python train.py --num_hidden_layers=13 --hidden_size=320 --num_attention_heads=2 --num_key_value_heads=2 --head_dim=64 --intermediate_size=640 --vocab_size=7618 --hidden_act="swiglu" --norm="rmsnorm" --norm_place="pre" --norm_eps=1e-05 --positions="learned" --qk_norm=false --attn_scale=0.125 --bias="none" --tie_word_embeddings=false --parallel_block=false --init="uniform" --init_std_qkv=0.0223 --init_std_o=0.0 --init_std_up=0.0223 --init_std_down=0.0 --optimizer="muon_variant" --learning_rate=0.00453 --lr_mult_o=1.5 --lr_mult_down=2.0 --beta1=0.9 --lr_head=0.0053 --warmup_steps=200 --schedule="wsd" --decay_fraction=0.757 --decay_shape="linear" --final_lr_fraction=0.0 --batch_tokens=[8192, 16384] --max_seq_len=256 --doc_mask=true --train_tokens=262000000 --max_steps=22708 --dataset="wikipedia_en"
Each number is 500 + 25 x the weight over its row's rms, rounded and kept within 0 to 999. Layers, rows and columns count from 0. Numbers have three digits each. The size before them is the row's rms in percent of the matrix's.

# layer 5 MLP down (transposed), 640x320, rms 0.0733, rows 220-249, columns 0-159
102:498526492535546481483512439493506522472550469512547504519460512491469530514497509491519579524496499459505487503484427482505501517513522498468516517466530524494538498494524507473526501514462506479514561528474499514509510504448489493468494511507438538473499481475520480502484531507506506541525520498481504453469497457497490470480500487491528509510520523505468514482497538479504511483519492482524513497470494453503544496505505497480504480477515495525515504482509467510504515552511511
097:465489480495450505540463555481496529486481505510509441456493489493501546479517456514492499460514496495503491503500450458514533533502523529527502509514453463495504514504490507484450519524499477497502548517491479526503510553487530530503473501532550494498490523488498524532484512505497477529489484475473504455475500572525460499513491520501433522480470528491485518462527520457523503512533505495494471520495517492503483511436480471500473469482493516465507516500505498486444517504496478
101:500506472468467469529499484503500519504489513559535459504479549486518446496483463488508496486533446482547473509516468453494496504480481526500485510543494515555505529517505486533497525494476512476457453484488506478529475466473530517499466468516530523498547491521478483432496469500474497453503481530484480495471492515467530481439484513499449541456462531474530491486508514533505498526511486446503455506522533492492480490486483519499486468507460498504530480482521497484453523503448518
102:507477487482512481486471492542482530518504512519466487510469469508455485491510489507515493522484470470458527519562480514469499526541479515501503513490471496493478506482467536490471488506472502543462493496467448487484524482515495502493460485500492509520518510526511461518521492539532520437503493448520482525474505484482493528484510499510514503499485518504466523496524516508515537514486505446490502477463533470500536500475469519507503548490452496516506497532489513499492468472479516
100:520494458496491491530556521528515503522491470517464474537435489474509548473467486495529512450532508502471505509488476479561514538523534522532513529496475482494549505438518546455545459505565513478506502502502487500499488499508493486498495494513499526472469498496537462475530513519553521509490466482481489479521516502552501497475479507508511522516490513496504532491481491491502507507536509499500494491485477476468501510545503436489457477501550486511496504490491498547479509454493515
112:483540509446507519512481512493523499493502470490524508470473529494505504511535488447530489518505470463510532516421505515512496485470473509494475440473521535481543486509497507514508457483520506522494493529475472495530505501502489500485509503515458514451486516488477479463485532490523522516483525549481556457513491518502493499519515473485482536546511473526459486511493547530530543481465482450532492473477495432536508514509477495502516540500508500493501455488512549455513482445499547
096:499506515502516478497524519500472469493511477506514509502525474477506468478572538484498485471501511498490468467498518464519496474500494465461468552445512546488473504512464505539470493488493514494560545513514506497530543466501507473500481504536514486488530537492479558505494501478499495453484508473468515495493475520521512497514522512488477507474512521512507479505478487488506532519485501565513481491520481513478511480467535539532546499569494520532458502487499518464532488503464488
101:523526499480529489504504501529478532528517496494485509491474474515476487537461536494458493521493440465546488506501557551486518520493521457515522501497489533520469505528525516522492515453468477499538453537507483507518468462489495480470478476512472468516497532458502486550497475520522513470516520482465460482527479487504487480561490494490503480544499498521467512503518515525501494543526504427503489521502525497532508520503493502545519493513476491506491506457494490501512451514483508
100:486476487509487462552496490477480512478476476478511498496507494515466428490529510491525506526502494506495472510492509515493506477496464484498518500534505467542481506466510503512537502541485485480523504516527514507521513549532515532515458474494459506442501499473502480471474529458480484475549516485530520455520537491476516534507522470487537455525479517547483511499497521533512510469477501483468505534522509454484520498472475530558447493501519571507495464464490482464505510523493497
096:503530476495504486473536544475520486504469513486507450519530514517472482473500478498523490503492519498527506493509509475511502505498510483497471527471545482449479536475481474489472524482519494501490567462470500495479495516471526469476506498456446503518509494497496533501538498486440500514522520532535472514466483463509478503525523531515471526509480546535489475502485472468487513518553465500515519504492565515523510515501542504511543510472517463489521485502499504516508494504518506
101:492470514495484503519509478511499494478493505551464491517533558492526508491491543509505500510536494485479509499516524525482507508495484524481468489507515467478500475504466549497504526507510519509479535551508501527475516523508519514469529502511487505491511515529493486503498514513533531493560457498506506491466547500474479522521485500488499482523499503473489531510506511456476493476518471548487509549503503510479470457488514476507498542506443499517466471471507563480505503496528471
103:481512456562467499483481523473486527506488526478519491472521471502534515494519473454487502517518512503475524486504499491460512492502477508476463511469495463471485514471493494521547496472512478497526444515471483516525442516506504549454540489505483516486473512510510484500459493489524506555500454523476547493490482477508517512510531462544466524522505529477465517494489540494499547535508483508483506484474516507522481508514466491472511492544471500478514529485497481500519500500527507
103:515554514512514483502499495530465506510493514538479510495500484486526516472515545478492514517509470477534490502507501498488492499491486465466477485504511520495518547458494505513516525504516504526522500517488523459491511533493457507519482521550479509540477535505467520487491485536474499493504496492472510491502505482481515493457463542538522462532493495447463480516520513486515542478525511587505522502486506531494498456465491518558494488490518454469559547474476470522497429503518475
103:517547479508516480487548478447538478527489489500512482541470486534532470472493518527482524510552511472521502501498522503513513492522522533530523538485477489477482516494509507481440471510465560556486538536490485470532511522501492496474447497489502469497460510481485521501501516494506479560485475540496477560483421522505506483503545478493501488527502488498522522471493467546493527518524483497497458523526472491457501491494471506485492495514492495492500479514508534525470499484502481
097:480495485459495499503477493497502504500497505501559498477547479467492510482505509501510509536508498549498531507481496522512494516494522516519517486509494498523503524518494483479498542508491475509527468486498499514481466492515514507505530509484512499507447519519578530533515534484442516524490449466508536479509506506524466508501486493517479485490553517516482490462478536487486521492458524505480514456492510467466437537467506506495526491524515477548470495518517503493503514517511536
099:506513499484485473459488484492514505517536514543508518507489456471509529523498480490505480531438439514506499511488533468429490487507534502476544508498493498524498511526470531510498473517504485474487482502548535504458505501462529522523450497511519545504477481486510534511510522502470522520533449529416501486529488491496502493493449516480486504495484475472451492518488460475515482490465518499503476522539474516513451471546462493457528491538480531511532486497492490547474501477545470
101:514539486507562504490480564491524502478541545524481450484478477498504510481474499467444482513531507561549487507482497482488518487489462467478485564493480536487499501520522452495519498484514498515522515520506545493524492482471511540515497486485494549505501513499477531526455506482502506521496553499500506529471506499469480494501500504487504485473473468506492471508505472508489515416489499499491532506502515475525479490533463485481505504518465484504538538500498516529500488507484522
100:480477511513527532484471539494481482475512513483463473540506502461510423489489535502522467511473507515544515502487500488554506501518462532478503526506499475520462460473515481506486533512490438499511494550492484485489483505515493503489513520515471463504494503464528514502532479500500522506521489482533537499464447506501482494501499513544542446459503454488494493560491522496475514497505484503502508448464511507516471498489490513539517445529512532479489492491542492476515471523497483
095:520528480510501518517459490488484540512551479510540538509539527492526503522529516497533538518459509540510519481491489543495499496510511473467535467492495519472505474447483452473461462472468507490504500532502508505512471496495534486449509487498498484488476481487490541462487515511538468507469499479473475518518491495493528458491536476500499482485482495490512442512503491521511526465519518476491521524533545485487476470528474443480481489507512549525472526521482490510475521533507488
098:507494496509516498487475489504476526507502521508516503484455470545501459468536474496495511507481490508500453483527498496464585494502491496429503491559493505518517531479461534491507509486483500536538514526469491453512457486472510471496498501489461485456524505530486481535476484499516546481486502502506545490513503512491516500510528503530527540484507513507453510481505486479510475512516466529522497482479478505494523521483520505523498499486488506466500528503516509519494490508487474
099:512469543462481502502464484493531473527485500499514521538515503460453485502518491476490489476514520464503500486519481547515508523536514520462500475472525472530503503501497552484476508488530516503480490502494485478459505536479475472519497481480490541509497473460531538516495497481534503496515490439470539458460537560532511506496468482466532532481503498517523553546512475533516531487503463514497443518487476438531480514479502472542510563467483497495463465518488478522492520506434475
104:517494496507496540562525488504474475456498514485498509465512509522510498543488481466473512520466484506518517529519496488510509503501485446506506467476523484540476507457466515512485484493476481479453475481498459556523519497464495532501454498529573476513514523498542486513509528484534504522465510476482485484462453511494527500515500477489478483453542512455508535484467489533523474494536493543537481491478527507530487499508462491495484519536487479514493469490492503520508454476479477
099:517506557471493527480510525488527488498445528521497492502516493523502492514528489522506520469474508474501503478499472502481464478494507533504469527457505480435529495535531555527523559480505495497514493469517502506503481501535505454467460516494529497485444485523475481448544487494456499509498470493471524524465501487543442500500499513511502508532484486496465482523501508514509528458510479509507510521526520467522550521545508503507467443538497488492505488535470479502532468477534497
102:469476507489527457519524517468521507516524524490469511503484473502520522512484473469470519475495505474465502490513489523458505497516482502521489509477515451516478501507513536465502520503515494468546500473523529503549478508498502529500521474490511478485499501505486527482454481465504524517493516441476513495509511487506482500501495518519508482506507575515518476502470488475512530499512468414424513513503463523496528529533513522498460462513483477458488513490486496494510531536524488
103:497504458495491497491491496519480565530472467565504518526462480513511563464481529525507486476480486478484558480515479458506499536481510494507523513480482516547498498534499471501554520493500538484493516513486494482526496457454530502467507469516505478491494485490498482530513493492491491507545499483502522493492506511474512542462543518455523488512489511497506476530480500519524519488458474504493475501479557494515529471487541463463482535527502480453520480533499528496468501502510514
099:517535527502491500545509508531497539529514477469507497527543504465474518478498512485482472495501502482514519441458457509519497484478539513500507476516511529543486513509505496515470507473477488492500475492505455562517523496449519502455495492520463480480455540469490496516467493475543496497503508464505493479534493494483520468518515548487494528485511534534504511530507512482492458511543497499528532511459493492486519534522502493451538475484422504454526499511480505533521558515473475
097:501476488495511481530513504522497496499495483485442531495501428503516484495546508492529486495468540535512494467496482490513452512520499549490499558495495517512522479528530495501530512496505485529524506525477486509508465473524496495515481482496484484504517548507501467518499480503501523485480512521503523505511537509526498526484465472473495511497524506576463458523477505496524503523527500563477488492478502488517493481510527515487475500527508520542516490530512523471451510501507516
105:483505490494502455474505504476465484495464450569496529503483480532476456470461511496495508499521517510530514510524451541509531513530495506497518504514466479456461487513501501477525480492501456525531498503530527474488508538493509486510532488527527519476460495483478526498502486502494528523495517496486488515493537529550504494494520491500441472515497440455513504528504507506486506496499478508494502507559509504484503511512479516481447488538492495490481477519528480513475476553512477
105:445483541445479461497476507522514509498489496471481502519469481488501458490515503483529488506476498496554499497520500480467554486461497508480531537505508532507522497480474517526496504516495460526466500526488448504500491497468514498517549527561529487471505486474477504503528550495497481532489481507529518499472516541496510534496505526511468547511526484517526502504508566520514484511492503491508513512513468528534486495539484484501441507513528523479502490519524475489518486484546527
107:526487533531520464516496487525525478471515509470492542457522491507500545520471494497508519518538521539475480561454512486480530457498514478495469482479482477475510535503515517527458539518498502516501504463548470504513495485523522517472483519540474490477526479464467529543498488485495539514513506479494472483515478499471527551451497472516532547480499529503470543487514544578478478461466491556507485454517519485495486483494483509519456457464490450532483501489478486535494566505492501
# layer 5 MLP gate, 640x320, rms 0.0794, rows 221-249, columns 0-159
096:530474507499529515530547507495518537509506535564465548538501506522529504484521523506528509498532524540555529478517550453466508430518502529490511513519475491517497493490462501490502549520506506490526516529543488521490506501515515550516515501485520515487542483480520490520512471502517513527532491442517489533480471496506496518520522484525466511474497476463504505522518448517478487509498508520515473446542469543502452526513507509499485486522526534512460494510471528493501490476485464
095:515486477463524459478482497548546478514496513524483507483449498481529464504532440531573484483509479466505514520462470446479462523520486481510543531473552517520532520527497491508503524500503470492463496494490512500498460458467508523505554442501491536472494513484500464489507448493488516486509493523484497518539529517486469477467493484506482501480461536462531495506522473533499529498481477445518490498499527521504477479475443485528480509512486486521491490486493488516480482489495535
101:506496493529498517515506551470466530496465472484537533498511508455500484507527478508511516498503510467442508485472500508533470493533523478465506471482546489498491529512518530516500517489513494495504476531526499483452495557528495510470495499504486521456507474472466545477527500547498496488485518535467481537523506465486505469496511484479498519496489525507484481515460474529502502521468505532452511466516488505472491510493494537516485499490483508527483533423500501513479502489516499
096:500536488532481495480529528520542507549446473518484472426537467478513543477541502517490492521489526503449494502518501488495523527539524491467469527547551508505450491473509483501550490539525494518487486507492496496488525502483498493490521511535473502509547511458531512516510497484485483503512477508525476516497474483506515515521549463495486504541510458494481522501534506518498476484479494557499474492498499448467489532505527511481466450536528504520473528480495496467496480493573498
121:480507516481504482505451507485501536514543447519502506502468508527464476511507481478522495538472477503495539550429510515517487459495474533469476488489525524496525530513504502482536458513508509530483455519451511519512511531508520528495530463506445522465495506480479495468464496524544511501446503536491521470520546517484504480524521508486496506552528476527458482515490534504541546467481497470466496463509461446506514510514478464502515523477518466477484466525510507500534495460522527
102:523491460509486534525506532544528535463514495489515527492489474474489513471485500467540501538500528481498512507461489492525512496524495522516501537561555461504462500496542513497506462466493525534521496523496508482484498516499517494457548490492444501488447479491517512445522471464520504516506495462500470511509557463559526492490502471512512513509470486510484512494556505555517508500484503521516521471504558479489539500525472493477486526544489516504500506517545522503497486532557486
104:483502489497509523482516447515506462481494476522517533500552519513482545474517453499488465477495509496469549486503458455466478527502491527502520552466442464532504434491496490476489505513494502499497519516516477461502534513519485494494503470495501484508545486504526523495472518495498525522493498460572502514517555534512505480471508537527463516468508518499514520507525473484508524513475539498497528495537501505510472501469505493434516509508530523518487531500484541502517506444465498
096:466468516504538506487511504485481481473494475503519495476490479473491505519515503534478484482494511510545481455501483496541517510499527455497468501484497506502449507509513455544508475509522470487524534476513499507514497480495531491480448505486523483531500477475440494497514521503535538479463473503486520461485508437458527500501482469477521508469502494510486469486456514475502525528550529497493504487496484486497536528570491523507483462503486520522474512504499481468517497539516494
105:496473507475552472507549535512513538506522457508548495542511500498454457531497462506498483544506466500532527485494520516459469524489495520490536500523500478465518431491484496526506489481491481528461499509530494517488488542514528474517528536521500519515517520466515521500496475540496506503501558511544476506506476529526523572481508487469486527532494474536482467491510520500482516469482498526529472462483444495454503497478515479522442492502470467467533503527522520529473477450506511
098:497500520503517521498509511490491529437485515474491518479522503474455507509504512492509508500506472533491497472511463520425495523480505557499486513501528477526470482515530526538503521478467477476501486537520471512523526525476502549504522495494496529528456492481507486573496508462464482522485487483481493488492507459532487511495479480531497499470460503530524479492512526468466502466509512461515508438482438491516467477481514484461509521491496515501512497474501491481511539511473481
103:490490458506535496505491501499497466487513504503483495536476489476468469501504473465529484490452507527505495526502505485480514544468528463484478506554488481521502516515508533453490472491499480483474492497533460538531520469500518521534477444544493530542506474448485536500481512503502509503474516485529505450541457481554491493501522503508486496530530476515476540481539523539473506525454516470435504489482507511496481489547484447504560494529472478529515512459520531494521453477494492
099:501501514515568487495480517483566536459511517513487495497478503528510498496545490486523517482495464497523476472522513490527487514507529506485500524491496525497496497477512514507502483513505506548480524520515508495466467530489480483519488462546494530512512533474471505518477512501496487508498494476511489469455479486500522535532498455529560516512541525478475511513527474504481496516499494479488515462508513516484495511496487503480460493498517482496452504501529507492483487480486507
101:470495495507527510546492465491468493548530501523501454512534506482476495457520473466486524500520517494519503535514508461496495493495504454456477533493488486512508495514521573501491486477508524521502521534507553486445524504492569501505519495497535537502490512509479538484487491527517482494478460461478520443488482504532473519473554544520521521505498471524509498481508469499526477515520523497518472502531501467532426478520517465493477491527463489484477492486514528509513535526525494
103:500474478536478499483462525476497507490482503451497527505460501443474481490525478493507478543555514507489488475499511539448506531518520491493533510517529489534544492528476480516462491465506502487513515488511484551461498521513526511503550504537510493462508469488569499503533485530438502525498471455550507517494487528542487487481473504507491490471535519473496502513498516474485503538488525488532508535498515464516468507500495517542483518478503454525487509507485494515482517512508541
096:510513522505531521475481489454474456502501475496492464437478491492458454518545502482498521493524468531493504510468523528510508479520454466493508462483529487518511488500530534495505513481465509486494501484507499481493486545498527521476513506460475499454492497500525472519474525497517476514504518501503467516509544491523485510498445475489484530495538510506523451506496531489528478504476452485476464463468464486465517505504496518525506448491524520481492531483517506508511492492511539
104:478498524522477490443502547522472541505439505501487494530511511494553526497498490512509488501489516504479486495481462505506535494496509435531510502491502439489479480531444534518494481479466495479524484514542501497553521497510549530504495511503474510460502511431460507471521515505497497506490482527477521520527508479489488478519509511507468546450498473521464494479522484500510478440480501489485506536506472480511504458510490524504512477448488472511508482476493542510520531514516528
096:465480478476518508466474528515489515559518510481529454514509498428529489534503518484492458499480521532481502511568495496535547502474486537516490503531490481524491511520513497504532497470521491512503508516536462537459477502489503516537511501495503526469517545443507506512535493483455528485530498505519524524502518503524505533506502456499491484453483505456507474526513509499506505481517470490504504475442490467528482523483493524534518456511484503517486481501526513520465494530512484
094:492526462487512541529542531511494525493448449507543451513529501491481472486494492529483496484466512480462551498495484462488473490517484503502502494556458517480466491470523467509499506533471534539446493541472523531464515508512476503482495449511492505496501501473498532488533508513510481512488485500461515524449519528522522494519544502501518434498485505516493501517496511499517463506495546487469533501504480505519469499505497531509532494481526484490530505510499496558471475523526495
096:491487469522502525486524524494502482499485486472481496476481465485446492450520485532521516477480545472532513466527483501482536478508458500491510532538493507513484466478522547486537481524513467492494512464497475487477480500512470512468498525496454520476500479479462467503521492487457514512503493537529528501487554540519489509538485464509538530464491506495486486483492499505486535490512502477486480469490437487484511491496500472495505490510457520485507444526469566470515534499493523
102:514532547453531547519482463492485535514472533550482503507466495534499497498500481520498504493529466485475454510530505474521493496498500548530465475464441500532519493544534479516510464519514524500493536473502452486513491504477541489491482447483510486462517502470460486497492494470509499477525482472537453520549527463501522480464479553514455498476514525522509494460515519432512519535484483505452521551452533464509505444513474533469513517556503473517499539488514506525494500496518486
115:507466472535464502503516494498518511436524519491494529491497498496482473498504476528495435508529561471480507465511512499499477498476511519548501517504514498528531479484526519479510451481515513541479466499498482535478489548505490497492521522493441517517491529495488470490498511502515496506468467543528476486483536524569543477504490495479506454505545478513508500499510487494531473523500466492474483508543532466474544513507491522502514486496427476543469531483469491472501534517505493
097:497500478494497475483536522519482480440516496511499509517486498499466527547508492523501532480498533525510546512526499537544484508470492498519481527522541472507539474467471481530568496511458510497489484484529519502460462514475515422481466478505455504494505496478487457473524530477488522523465453481499513517489538497479499461477526502453484506514532493488505529464508504481524492525527517494566516484538494497504517528490497532513500462517506516501497491532511507503487455471495495
109:468474496504472459515493518546493472455524520493505530478486493487487507529517497449486532500500480513522495485495506517486503529504490474508470486502536520537467504501449496523518466505528468501496504543498495509492462526475523475520495478481538516504521537492522479513495547513514493521531526486524519497536500501485497545529491495503524482454510564537506511534493489519495485491534488471475538472455521506482489558506506523501527519520488484406544514532501448489507493509526451
094:470514536486550499493506478476542460489509522505532511454520577479490505484454504474481487492523479509502477500475535506501479484531473498453551499464522531490512510458492488518473490519543497475513540482468494512446496503507481507489488487513508472472517481487537520468519469489471476515478473499484484455478508522491491461500484511505472479478471438506560514491570532522505528494506491503518487480512495518485490529508471509484493514482502522522469471508456505499502507502462478
100:528480561508499501548521466520501517524486521530550514483506481491547526467527498497461487511513490459554496516470518518513496511497524431530478526541515483492476506502525539511484509522508503464482537488485491507467501475510513440489542538477506509507510512527510482507492480454505498522491487471521517503538503473535526504483455484505485562507488518508494465503502509488508507506501509505510505494500528525492525495519479511512458485551514499500527489509527464472498508534534509
099:543508472476513494456498532497536540544467509489478548496489505487511534508484495497468461470552502459516491488521502504497470487543474499509443523504469504496525554516511474567462518500529481481461476515494472502486477489561475492484500513451485479509501516493510524501552504498488507527482492487518496503483450514488518512479513503537483478477499467484490484466559494566495464461499492499501553513519506503526496516545541475541514490496496486495554493462501471503542479495522488
097:480513530477548531544497510538491547486511518503500483491519529423479500479490517520552488502488513458525461482463480482503524496497559496469465478512473476483481459491527518504482502456503486524485489491461508512482466521508484487480505480458525505508543519489489496531512561458493495520521467480496493474495508503541474518500510502473546483505575491501489500525508493467487549457487483468459507468503495496483509509473543514462530539525488494519494478493518495510490521502455490
095:471505480541508504490511470528470502494474503513478488463558477475464475510540472456504463475491507433468498458522494485524496484509517554572479536499479488481455514491498480483478494475500534509482482489503463543453479543492519510478453533533524511552506514481507532451539493478512494552526495512551544444491525486504491459573513513454505466537510501457503506509532479522512470521467475524504501488517493521487504521556528547492522493529471498494466503490501516471499478505512519
118:487490509529511525552504504451463494485523521529479488500486481512476539461472502495524541507491482494449550538477474500534462466513477522514509452482489527487489437544488508492496536488499509516476512486490515514488500500498498536499471520528497480459530498464517505504490477486499514500465509521519492497480466489474468518518540521491487544500514504454480467517471521520532501505471506573498439493515485465551494498505563453484487521471520540532471549533492464470493475488516492
# layer 5 MLP up, 640x320, rms 0.0778, rows 221-249, columns 0-159
098:476511482503512470532507524479507542441489516474497537534485450511477449517473476520523435501501477533498477488481521513526498496524442562483472467540486516499522494527507538464490457515504518505490518515507483469524478513521491480452487466496473470495476514535506499473499519530503549486494489498444512506476497522537538469459513523451467454469499495505483533542490510520510511519487486490500521487502523507552525534434482486508507511478469515497516499486500514485489514441514500
096:485502515495493466543500483528467499522489473508473478497521471543518522531488493559496488516514488462476499471491492491505493496491526548511494523467453522523471460509506509479477494498482520520499501523492424447537525521449527487511511468509497440499500503528514520539512499503456457496504518513496535481501502480530512480505463461488503494458470486487520516503517487483510536477470511479498550526518531524497517513490504472464491514500513527534470484509573517476467495502472466
099:509520517445537457462489455531519504508510503528475428458469463567504478500478515504498453485554528534508444533506504471514544508501523504485463518494492494505512527523452503484495486511482516463469506470490536509500468466446516467517504504491518556499493508533515507526477505485478481546487488478473471476528504508523564536485481519534477495461510477514524496466521491479490502494536497505525488530508481501499510518539480470512486473527506465500538487559528526440509518499502535
097:529503469489476511510570481458510487488491484524486525497490531570527455535482526481528474510455481558486503494543489539517470487485513550496517497479486553482510494485479522523496504525559488508478491506504516471504516493508521456500441451508477495493499510466523524472476476534525495546483532510510497501439492513514504510521518460530476527479499511501521443538529524514514490459521482482492538494512507560525518515450457479522487472478497507505505452507485494486533486523467504
102:503514436545491490510551489517484493468476539531498491476520471491532509486448475512473491462505536499494493479547526509508505514528518479497542504513504473491499496496507510477461533490496489459510513486531485494460514491464479557549491514472544500539501497523504497524507476487496495479532517476487466511456494504496517476465516486498511467488474507497537477483541457494469466559540493534479469488480504587486505479487512494485506440521460530526508534501476468549476505522511443
102:500495463513495447542546507501539458491510495479503534514501504454453501467512511486522509466530512512507490477529522517471530479480521527501459529517500512495516486541486501515520504482509492458465540512501516470524468502499485450525533528557522476536489486478489522513466494486449488484500524473490503480509534483543495524501453481508488502470466511473503473499523470488529505459493487515506520496467485514528550497527486465490528517489492481482477466497506518446476524512474489
095:558488542543516504485489512526516502514555486464514521501479503541513462495499497507499496486480492461473477537507499481473508496489490475535525465494542479490516547513483519521506466534463511453483473493470532514532520483471477443516523491516477525516474511486490500481529505502465520491472462535484487489525492478510518535463490485534470503479473493537492510480479483472504430557488497520518521488450479496496539526548489500538513485518492507464507516495516488488511481519540551
092:474482515544527521539505475499518524521491489494486518486540482440470467501551508471476487526469503503557529470497463521539430526532439499526475516499478471511499507475498519496534523524459491468507524474567491524488508523496528495500488500546487494480525481458518507471460521470531464529497515447505518425485506502502502497505480487484493533539495492567491511504497571530466478514479494478454531501503521503465528513499496524463510452509531511500510533475509537534528536509498533
100:475503507537536504526539452498539495507502486508509503527531515502506536473507475529526479511495506468499526536512507515485494470503497472503449495479551485496484486506495456542499482486486472517455469487500474505515481506500559490519487557558484468477512508531547458491495499504511542452466507508491501480494494456554516550501509512444471531476476498534501476500496539512454480510484504501535533482478553455494496508484507539528501472496456459450519499506455508500507525510480508
096:508524504496514512478528521545521476504561501539517532503528520487509473465473488459470440514515491525500483498486460488503482504549511491521493530523489500510511506474498543513514514463525529485486503482505533525463459545530525517509527485519504434515519590463481535457468476517493553479508524519523476506550458469473473453495458462545537501532484512478491485506460471545494533514465475495530491480480496534513530520503471499516496503524477537527531501475493478445513509478514534
101:525479499484512500511468494519511440514517519488486492473460492514502504523523512504540458513511499521491477520501477538514489514495490546494464536494502504570504488542501512499466492521505514483510542527516504521511495492524501440521534508476455485510530489472489556533509515501489486511541470544482522502546487533487483494482521516501501502482485492472513541493539470480460479491490510522512522459451472516459519464487527499502509478511487515516527522513488472469481478525440486
105:498535496453513520522506504532522508526515512510497471493506504510544515537532507448487510461484495503463528467472516526480474521527530470548520456437513518519475517494511528491522470511476483519494489460537516546499506481528531465473509504473527490466495501489511521489507496491496505550499520488473483524521582503463529473540474503507508532476508467489506518499498512509453490510483477531476473510486487482536489521481475479534501479457536496471452488512515467529515552501499521
106:501521464482488511482498520498497472455524466469570481491521502509500549558515527499483529516518465487486481519468495477504488513491502533527514454513512508442497493492485487464517505480477512527499536479502479492492513552467468521510476460465489486524467452479518538489522529496513471550509458524490505524544524499535497506512505481563502528481433456509498474506464519511522439507469504529525507484508480503497516522495504488536510504493527505486539530534489506523490465491514479
100:508482483494484486508532506454503468504487496495548490527504493509537506466535528518529486454525518526464487508492483508496521531506551503513492517489512521503474477536508499487467510554508500545468499490502502513458532523485503449470460507455512514543483468528519522554489513464461503503510508464461504517528536489471525491495506547513521489481493510509484508486492498459524537529515555544496533500520457503516442476524469529482510505519545543485472498515504492524482447465570495
100:464490507504496527510540509530510503477502499506522488496481483516517474524495534504513498511485481492530511518491555486507481503488535547533508501531532493484501507474433483505488480525518494500476510516510519491497485503496528478503512480490484526504483543498499523483496488498507486466527475470505505523553518494460465529524504539482451512521494508438487488485480526482500482488504480507557512499534460506489498483496489506482502481536498565531500504520506490486496466490518476
100:508523503553482512554493487479496502491540463483504465464504486467472490501481514502508517473498507502458503493553484492500485502476497502514502521509478515482506489514504482499491504477554508502515521490518576486478506518466473473495466445459470496506494484476496509531493555490479513465555496462539495495475504482544479510519528461523464474482494501499515522465494511509523494491501504511442452495490549498494459517470488544508505519507499498507519565507509510540462491522493527
096:485523526489470495490549500542467535491492472498474499505511512503475495473469518507479490515540507506518497498472475510505487468467495470501491495528502479501508464482487502486502540521521494531504491496521490525497524487506517519497492552490566502493459511479524449482513526480474461502498470500511492532489495524475514518483476538555551513523518514507561507533508493534522505483491389461505523497527553500518492543519500477522480531508507544477502525484507477502522453484524498
102:457480484470555504517494553479535493418470493499508512479486499498473479503517470487543490510532489512479512494476516518495449502470532509534532489516496523486530491470502507553443486526477522523470492542558514521506520503477498511489497516521523523488479495452474533482498504494509466485468476492507497541474475471537534520502478521494534519525527464495497532510486481537491488468518523479479505489499548531509479493526485499477500473492510552528479486499499501515509508529501529
098:502498510506467467496503490481478520496494481503525513501514546515487478485482519519464485524465481510478459491503508481483465508543513524516475503519442446481478499513471504535534488500535501444496519534480542530516537514499469489488511522485516488498467474499536507531504475551500479477542545501473480532518493460493530506490486528497460503513473475484518488486510516539518455472549505501507549478509483459559455487511523500487493484566516529471508476512513516516466491501468543
105:499462473472513488489513476451539522463495479464488497511505508535520521503526498495502535516481486453501537486520486528524503532510503495460511518515513483498498504473492444500478456541530453515527481500498475481453527512481472461483451545478483498472544529517498506517461485483482494475429481511471514500471524502506514495540544479426489529461468479506513504496492505544487512451506500486554534515512478531481513517494540508502478511491479533475509469522503536471541547532475525
107:496552541519481516509445489514512518552470491486495448472525464505490515511498531515482536487500450531522483545460520519465521469521487465490490492501506460522493491524473510505457490529491512474511523496469523477539470550493484524514478534512494463507515519437512469509484502502546536536456493504511512508534471512483500461485519537501475510477479535484500485530484504510504503484506511527526499519496478531525447468493515534484485497515508526506532479483536463531475440468533513
104:504497472489502514465489520480558484486457473539504497528518497469487512499517493506514464505500523456464501531484510463513531517552482496521525481492478526486490470482452504515481484485466497461500482550525509513482535502499500525513475477478479534503507524517493501492502523518498507505519539532508437501441540499521450521466524515458474458513497501534487475507477480518502503447476520528490473497468482498483504448530506507550520463501497523503500500499461565481518479513452493
108:492500502494475517501469496486521462490498485498493533486531520471494554493530471508527577505497505544497530489502562524507532499481483483513479473506478522548457498508486475528473500473506520479466489517489479479534460533490522496468502488484527516524532501471557513485510515539512498502445497500523543449502465488519512485557448483491498552527537459525507512541481516444543471521531488499534549505489559495483502509550512490502525514532491526446523545480529455499506496510494492
098:469475476502568487517463490511504493517495522525557455485493507479474473558488472443499507541512504538508490493468493515514526511469525498505487496443546493466485501502492516522512462509539485513503510586528463527522502530513515490524542475507489489512495468520531519487482519490438495541434483496503491473479528532501520516502533490501468559522497460463518522478496481512485507520517490503529518493487488494485568528501485528480478519539466528515440464491506525485468491460495511
098:525532482483479483477513507489454457464507502461498481513521515496493465506476501454514496464523506539494529447473532531507487474470490515493489484500513519489521555547439502440456484489515523499482495549497475521450528508512492465550506447531514525508461527471491481489491510519492520465537500499492496518489504509551459489499529557496539429537510514468497496463467473499529492507495441500483527507507481512481483490477540445493473531478495525481509452533530541487506536522499515
103:475488476493504498535512522499437510458497476501468501467469517529493471485479500474520509467489528452466511473491511491533440499482499510504552528515528489485493497502438499489511539515499549533519530503488474485520446495457523510528515465506507507479509463470524501492501533515514500548514497484474496488512530483520525467483489465520507490498517489515492516488503475495516509541537534534504471498509512530520521492512502470498521550504487573505469502483479474491480551517479447
109:492501525502523484533512489479493497421481509533455510519517464495500487487454507506527518498505500493544507488541542492510509545449515495518441491497497518515486445541517522522508522494497486523503477510518485534500493508484455440500521508532484509519553488529531487498471503474511498484503467558471516534551499526555484488490490485508493501473495487485493509547473470481502536522486467449517488470519544496484483472482411528508507533533466478509471511537472516538487533484498494
096:464470492514478539485515447481460508492496491508497504524520507498517508491542528559481500504495435524485447479480500518490492528502501494545445481471452480497501510471509537478462493517530508531482508551504476507501522516447526489458452532524518467522480505512473524497517453467468527508519485520499508547502532515519500540576479495436516507526473505528507508519547515511500477502477495477509487489515505464508491527561529479510520474504516457505488489489492510459515506508458501
113:479530494524497500502534457541513458497505534464502519501534490500544483496510494488489501500516517526527448466515510476477519490502485522489516505486513494492518501469507494487486517508510473464515512502542516489518470461537514477528516429482491542539491503518506514514516515498506460473546530500463524492545459475503484468495468495489553448524500501511550551521510521455474526503509485448515528540443532485499538501514443505533495490526490489473483452466459533481488524521478525